python train.py --n_layer=12 --d_model=320 --n_head=5 --n_kv_head=5 --head_dim=64 --d_mlp=1280 --vocab_size=8192 --activation="squared_relu" --norm="rmsnorm" --norm_place="pre" --norm_eps=1e-05 --positions="rope" --rope_base=471000.0 --rope_fraction=0.5 --qk_norm=true --attn_scale=0.208 --bias="none" --tie_embeddings="early" --parallel_block=false --extras=["some layers without attention", "local attention windows", "shifted keys"] --init="normal" --init_std_qkv=0.0221 --init_std_o=0.0 --init_std_up=0.0221 --init_std_down=0.0 --optimizer="muon" --lr=0.00201 --beta1=0.95 --weight_decay=0.13 --lr_head=0.00527 --warmup_steps=0 --schedule="wsd" --decay_fraction=0.762 --decay_shape="linear" --final_lr_fraction=0.1 --batch_tokens=[65536, 131072, 196608] --seq_len=256 --doc_mask=true --train_tokens=678800000 --steps=5256 --dataset="wikipedia_en"
Each number is 128 + 24 x the weight over the matrix's rms, rounded and kept within 0 to 255. Layers, rows and columns count from 0.

# layer 6 MLP down (transposed), 1280x320, rms 0.106, rows 650-687, columns 120-159
[[ 83 154 152 108 141 145 114 168 126 114 109 117 133 112 125  91 127 152 106 163  93 109 139 107 139 102 140 135 107 136 134 142 161 130 137 140 173 152 134  87]
 [133 106 115 152 146 136 132  84 134 109 133 163 144 149 101 122 146 100  99  95 112 157  66 112 147 143  84 103 143 111 117 158 143 100 144 170 154 132 108 113]
 [146 138 148 101 131 120 166  97 147 104 127 126 133 109 179  91 124 113 127 112  63 122 132 155 114 125 111 168  90 138 140 141 121 121 114 143 175 110  43 132]
 [ 67 136 145 151 146 140 117 126 130 112 139 114 135 138 135 149 119 138 113 149 132 125 139 103  97 100 125  92 129 101 119 145 112 116  62 157 149 136 107 123]
 [144 123 106 189 151  81  97 108  76 142 114 113 148 164 149 144 158 133 119 148 131 146 122 113 144 137 124 113 144 120 149 178 127 129 133 125 130 125 108 159]
 [112 153 129 161 150 130 143 148 116 136  97 152 161 110 132 117 127 120 149 136 139 141 144 130 153 130 161 104 137 119  95 126 136 126 106 141  79 130 136 171]
 [121  72  94 156 167  95 124 167 155 106  94 140 111 119 134 133 102 105 128  45 116 115  77  96  66 185 159 167 147 138 118 151 130 107 162 183 136 133 178 141]
 [165  84 100 106 162 177 133 125 143 137 143 121 113 124 158 157 113 154  62 145 150  99 173 113 104 136 149 119 153 123 129 144 134 109  80 114 145 153 159 163]
 [114 175  73 123 107 129 124 109 105 139 108 102 133 135 119 120 162 129 139 120 146 122 123 108 130 123 113 149  99 130 136  85 129 174 174 110 167 118 120 122]
 [154 126 175 141 163 159 154 148 139 127 129 126 107 131 126 111 141 131 152 126 111  98 137 102 129 132  98 131 122 124 124 132 125 136 125 114 138 134 141 120]
 [132 117 149 128 128 144 137 141 130 104 122  83 123 124 106  85  98 180 106 111 143 131 140 121 154 177 105  97 159 128 130 125  97 101  72 147 128  93 138  94]
 [138 122 151 149 135 117 138 185 130 196 115  82 168 103 126 124 129 118 134 128 102 158  98 108 112 148 108 129 163 120 120 139 137  84 111 145 153 176 124  85]
 [128 125 128 126 149 133 101 142 135  80 131 118 109 133 144 176 141 127 123 115 101 135 126 189 109  78 156 133 118 136 143 118 147 140 102 157 126 120 128 110]
 [143 101  86 103 132 122  68 105 149 101 122 104 130 128  91 143 133 142  98  99 142 162 125 157 108 160 135  99 150 126 134 104 118 100 102 117 129 137 153 113]
 [147 116 121  87 122 108 107 129 133 120 141 126 110 130 116 147 141 114 140 148 155 147 108 122 157 130  83 126 154 176 155  76 129 117  94  84 137 134  70 121]
 [112 115 145  83 165 113  93 102 137 125 110 113 138 137 170 145 113 136 153 137  91 128 110  94 117 126 134 149 135 115 130  99 154  90 124 115  83 121 104  98]
 [119 131  88 146 145  87 138 161 112 123 197 146 100 137 139  74 124 135 155  96 154 132 112 171 124 124  82 119 123 147  99 177 102 122  99  96 112 167 155 126]
 [149 116 126 153 123 143 110 123 112 114  86 146 129 136 126 113 114 129 177 122 102  84 158 113 163 109 107 158 131 128 136 146  86 106 111 140 133 143 140 134]
 [148  96 130 146 144 164 131 126 105 142 126 161 138  82 134 123 114 155 136 135 114 104 132 118 149 145 145 154 132  94 133 121 123 119 143 141 124 164  35 117]
 [ 99  94 122  97 114  96 110 106 131 107 144 132 138 119 102 138 108 158 134 141 110 136  95 125 136 102 137 141 123  97 107 107 144 106 122 101 176 109 111 149]
 [ 88 130 111 116 127 110 163  70 134 117 117 124 145 109 114 135  94 101 154 129 125 142 123  97 136  92  88  86 140 101 115 139 164 136 121 114  97 131 166  87]
 [111 120 152 166 137 142 129  91 108 109 126 141 152 164 112 149 181 138 112 116 103 119 110  83 103 115 108 130 138 128 101 119 154 107 123 126 133  60 117  63]
 [153 111 109 153  63 172 129 119 102 107 143  90  80  81 127 150 158  94 109 118 142  96 151 199 150 179 127 155  92 136  97 185 158 135  92 121 166 147 153 128]
 [108 109 119 138 147 143  86 140 140 107 126 123 144 117 137 113 138 133 101  77 134  97 105 112 162 137 142 164 177 146 152 149 114 106 155  80  86 159 148 120]
 [128 151 123 152 121 139 123 133 125  97 155 126 126 137 107  96 122 131 191 121 134  99  99 120 142 134 156 111 151 139 103 103 117 128 167  84 119 135 143 182]
 [142 119 101 158 145 103 128  89 157 144  79 115 121 139 143  75 110 115 137  94 116  83 134 151 177 116 120 138 122 129 140 136 117 133  90 170 121  81 108 143]
 [107 134 154 130  97 128 151 112 116 107 155 142 149 130 161 140  75 157 169 133 124 135 114 128 155 144 183  96 123 128  95 124 118  83 120 169 112 136 165 116]
 [173 126 125 114 129 141 138 144 127 133 110 135 152 135 166  95 155  81 127 107 121  77 114 151 135 147 123 139 109 127 118 121 150 157 143 117 119 172 135 106]
 [152 131 137 118  86 119 119 158 154 142  87 101 129 102 179  90 136 125 122 121 135 176 139 128 145 123 138 163 169 140  69 147 158 121 139 120 101 114 171 110]
 [109 110 137 190 106 128  82 148 132 118 122 160 124 109 157 132 122 146 115 130 150 127  78 122 198 149 181 144  98 120 110 107 125 136 116 146  98 152 104 127]
 [121 126 130 151 133 162 119 155 120 133 101 116 108 105 149 114 142  63 143 120 142 115 120 169 133  82 130 164 162 112 123 112 126 123 104 171 153  92 106 106]
 [146 108 122 100 111 185  52 173 156 139  95 105 133 154 104 139 153 134 146 112 129 130 122 125 135 186 136 107 137 135 126 106 104 194 115 118  82 144 124 114]
 [134 169 134 149 142 111 149 179 122 102 170 101 116  97 130 109 166 142 114 154 114 141 114 140 124 106 155 148 126 121 145 106 145 106 109 118 125 126 138 121]
 [106 140 125 146 115 164 161 144 167 133 101  85 160 115 164 139 153  97  96 109 114  88 101 148 146 113 110 170 135 155 135 125  98 163 112 108 138  97 181 101]
 [156 145 145 162  96 166 127 130 113 164 113 148 135 134 143 136 142  99 115 117 152 140 101 111 153 135 125 126 140 115 120 128 112 113 107 110 124 143 133 149]
 [129 142 138  91 122 128 130 128 152 160 113 133 133 151 127 121 149 155 121 170 151  90 187 122 115 149 101 118 154 125 168 134 162 118  49 148 183 110 168 152]
 [162 125 124 130 164 134 137 139 112 131 114 117 166 124 128 118 173  90 128 157 115 145 163 110 178 131 130 147 132 139 138 102 145 154 113  99 137 174 117 119]
 [124 103 132  88 111 139 131 100 146 111 107 154  72 115 146 152 107  96 115 127 114 148 135 129 145  97 137 105 101 115 131 109 162 124 108 154 127 137 139 147]]
# layer 6 MLP up, 1280x320, rms 0.104, rows 651-688, columns 120-159
[[157 143 171 102 123 138  80 156  99 154 129 123 131  96 138 162 132 117 137 158 105 153 150 147 109 139 118 100 112 148 128 137 137 111 114 126 138 151 129 120]
 [126 116 130 113 144 142 117 115 182 121 125 147 138  95 133  98 169 114 104 162 106 163 160 188 158  90 137 143 200 111  90 204 119 159 151  63 110 145 142 156]
 [163 144 117 159 124 130 123 129 155 132 148 158  91 175 137 131 157 115 113  76 131 163 127 136 103 123 103 121 150 142 148 138 104 129 120  83 118 137 123 123]
 [126 123 144 140 113 136 146 153 132 173 118 143 175 115 124 134 147 137  91 126 101 163 147 141  95 153  84 157 144 116 104 133 104  80 108 142 131 147 144 175]
 [134 136 118 119 125 174 111 143 144 154  92 128 118 137  95 132 171 101 145 133  96 138 148 121 124 130 138  94 131 147 147 120 131 131 132 133  99 192 110 101]
 [131 131 140 152 136 129 137 106 127 130  90 163 123  97 131 135 102 125 107 119 188 127  95 164 107 141 148 138 134 162 118 110 136 174 104 111 135 109 177 114]
 [179 133 127  96 111 123 142 144 147 101 145  91 123 101  90  90 141 106 109 125 111 104 154 143 116 106 120  94 108 155  94 110 134 115  86 145  98 112 100 132]
 [149 137 153 125 131 164  93 112 110 107 158 111 109 123 134  83 135 117 102 113 114  48 140 147 140 131 140 128 126 117 161 111 147 144 105 137 112 132 117 159]
 [123 113 154 105 149 106 103 105 119 137 130 129 117 116  94 155 146 130 174 121 145 142  95 120 103 156 157 103 160 156 145 109 112 108 153 175 150 137 175 121]
 [159 155 146 141 134 155 155 110 130 130 150 167 148 121  89  83 159 138 138  94 197 140 208 142 138 168 109 125  86 100 105 123 166  95 127 140 115 155 104 103]
 [126 112 137 114 171 117 188 117 109 162 159 125 149 141 151  99 115  96 180 134  81 158 150 149  97 165 121 132 159 137 160  89 126  99  92 110  89 131 136 121]
 [137 138  95 136 123 118 161 131 180 135 112 146 124 147 140 108 122 126 107 122 130 142 116 120 149 143 110 135 100 147 154 136 107 130 145 137 148 127 112  90]
 [ 84 128 137 115 119 114 143 165 101 172  90 124 130  97 110 100 191  80 147 154 136 126  97 159 168  68 157 112 160 112 138 162 117 127 143 122 164  66 133 155]
 [100 134 152 118 164 105 169 128 130 121 119 123 114 139 127 141 142 142 121  96 139 144 125 132 143 129 153 109 110 132 124 159 132 116 100 130 155 144 119 134]
 [159 129 133 111  84 133 141 149 139 108 101 145 129 114 119 110 106 170  55 136 159 132 109 155 126 111 104  99 135 173 155 147 141 108 122 111 125 102 122  88]
 [137 141 132 163 132 107 102 124 139 159 118 133 123 158  82 136 175 139 130 121 102 164 174 158 120 136 124 173 150 101 121 144 135  77 146 127 120 139  79  96]
 [117 151 123 121 120 100 163  97 109 133 136  99 116 118 127 102 169 161 101 148 150 152 141 155  77 124 159 112 106  91 109 114 136 131 130 120 129 140 127 117]
 [153 117 114 137  82 106 117 100 113  98 119 129  88 108 148 124 136 103 129 160 174 170 150 144 134 143 169 114 107 127 113  88 109 148 107 135 106 146 124 132]
 [144 141 102 126 129 159 133 123 111 103 103 109 145 146 103 111 163 152 129 112 112 118 116 101 134 158 144 138  99 155 134 127 165 139 188 126 106 114 123 108]
 [146 125  93 148 115 138 113 190 148 104 119 120 145 156 116 158 176  80 130 166 146  95 105 128  78 130 145 121 144 129  99  93 146 138 135 116  99 137 149 110]
 [120 145 158 116 118 147 119 126 137 170 121 156  94 145 150 147 151 103 143 154  96 154 117 138 137 137 117 122 158 119 122 150 180  95 139 145  95 137 140 131]
 [ 85 159 153 103  89 114 170 146 111 150 130 132 140 120 130  82 117 110 136 101 113 116 128  93 111 111 172 143 127 133 151 161 107 168 164  98 104 101 124 155]
 [113 146 109 115 105 135 140 133 153 100 119 137 103 140 115  70 135 115 117 132 128 117 146 127 106 120 123 139 146 140 162 124 162 120 124 129 189 144 173 145]
 [154 160 185 101 138 181 135 117 136 123  91 106 142 116 118 142 140 131 186 147 135 154 133 132  77 106 146  76 181 155 108 119 105  84 149 124 125 127 133 150]
 [168 143 115 126 125  96 145 143 120 111 145 164 159 101 103  66  74  93 157 142 120 115 124 119 108 165 144 149 113 151 134 163 163 121 124 138 145 119 130  87]
 [109 132 108 171 143 121 154  91 123 113 115 156 141 126 104 130 143 124 113 133 103 121 136 155 105  70 130 152 162 164 151 122 107 143  56 163 132 114 145 122]
 [147 107 143 134 119 125 124  76 100 156 133 153 127 127 130 110 151 109 106 122 153 143 149 129 152 132 101 125 125 107 115 144 106 177 148  81 123 151  99 128]
 [140 143 132 151  99 133 134 154 115 138 120 133 144  81 113 137 158 143 163  80 138 123 150 119  97 162 126 134 100 144 109 160 136 141 143  99  98  96 103 127]
 [136  75 144 107 147 148 101 118 104 141 150 172 100 109 164 120 175 115 102  82 118 103 128 104 178 140 131 162  98 180  73  96 124 138 121 133 117 112 114 110]
 [157 136 146 131 138  95 108  91 139  99 165 138 154 110 143 122 176 102 110 105  79 111  99 152 130 120  82 115 139 153 154 122 110 113 140 136  89 104 124 104]
 [134 115 146 153 139 131 126 133 120 161 149 186 131 112 150 153 129 123 138 139 120 133 105 102 149 115 123 150  80 109 150 133 147 131 120 132 131 138  85 126]
 [137  92 134 141 149 156 148 131 134 186 127 143 190 172 121 136 158 146  82 103 119  88 122 130 156  91 147 156 133 125 140 130 113 141 122 110 151 111  90 105]
 [138 118 180 113 127 137 145 126 155 118 151 178 134 109  81 122 139  57 124 134 131 108 131 132  93 160 127 165 123 158 123  78 137 148 176 143 125 133 118  88]
 [123 102 145 140 119 115 110 125 128 132 141 134  99 121 117 109 163 137 125 113 165 151 121 127 111 154 109 129 127 129 129 139 133 123 147 100 141 130 155 125]
 [133 166 140  95 122 129 114 104 115 153 107 102 108 146 123 100 158 123  82 101 170 112  99 150  80 108 135  96 125 163 135 127 128 139  98 169 143 134 136 151]
 [163  79  96 106 123 163 136 124  81 121 108 136 100 133 129 123 137 103  95 160 133 145 140 152 139 176 132 148 165 116 135 126 148 168 111 145 110 139 163 162]
 [134 105 152 131 191 135 130 121 160 155 126 152  96  87 110 160 149  98 102  96 120 133 170 134 112 132 134 132 127 111  56  95 162 116 134 139 159 110 145 120]
 [153  75 157 155 109 150 148 133 184 126 164 140 103 155  99 136 124 139 133 127 130 160 131 152 122 124 165 132 120 119 111 132 127  72 115 127 154 139 160 181]]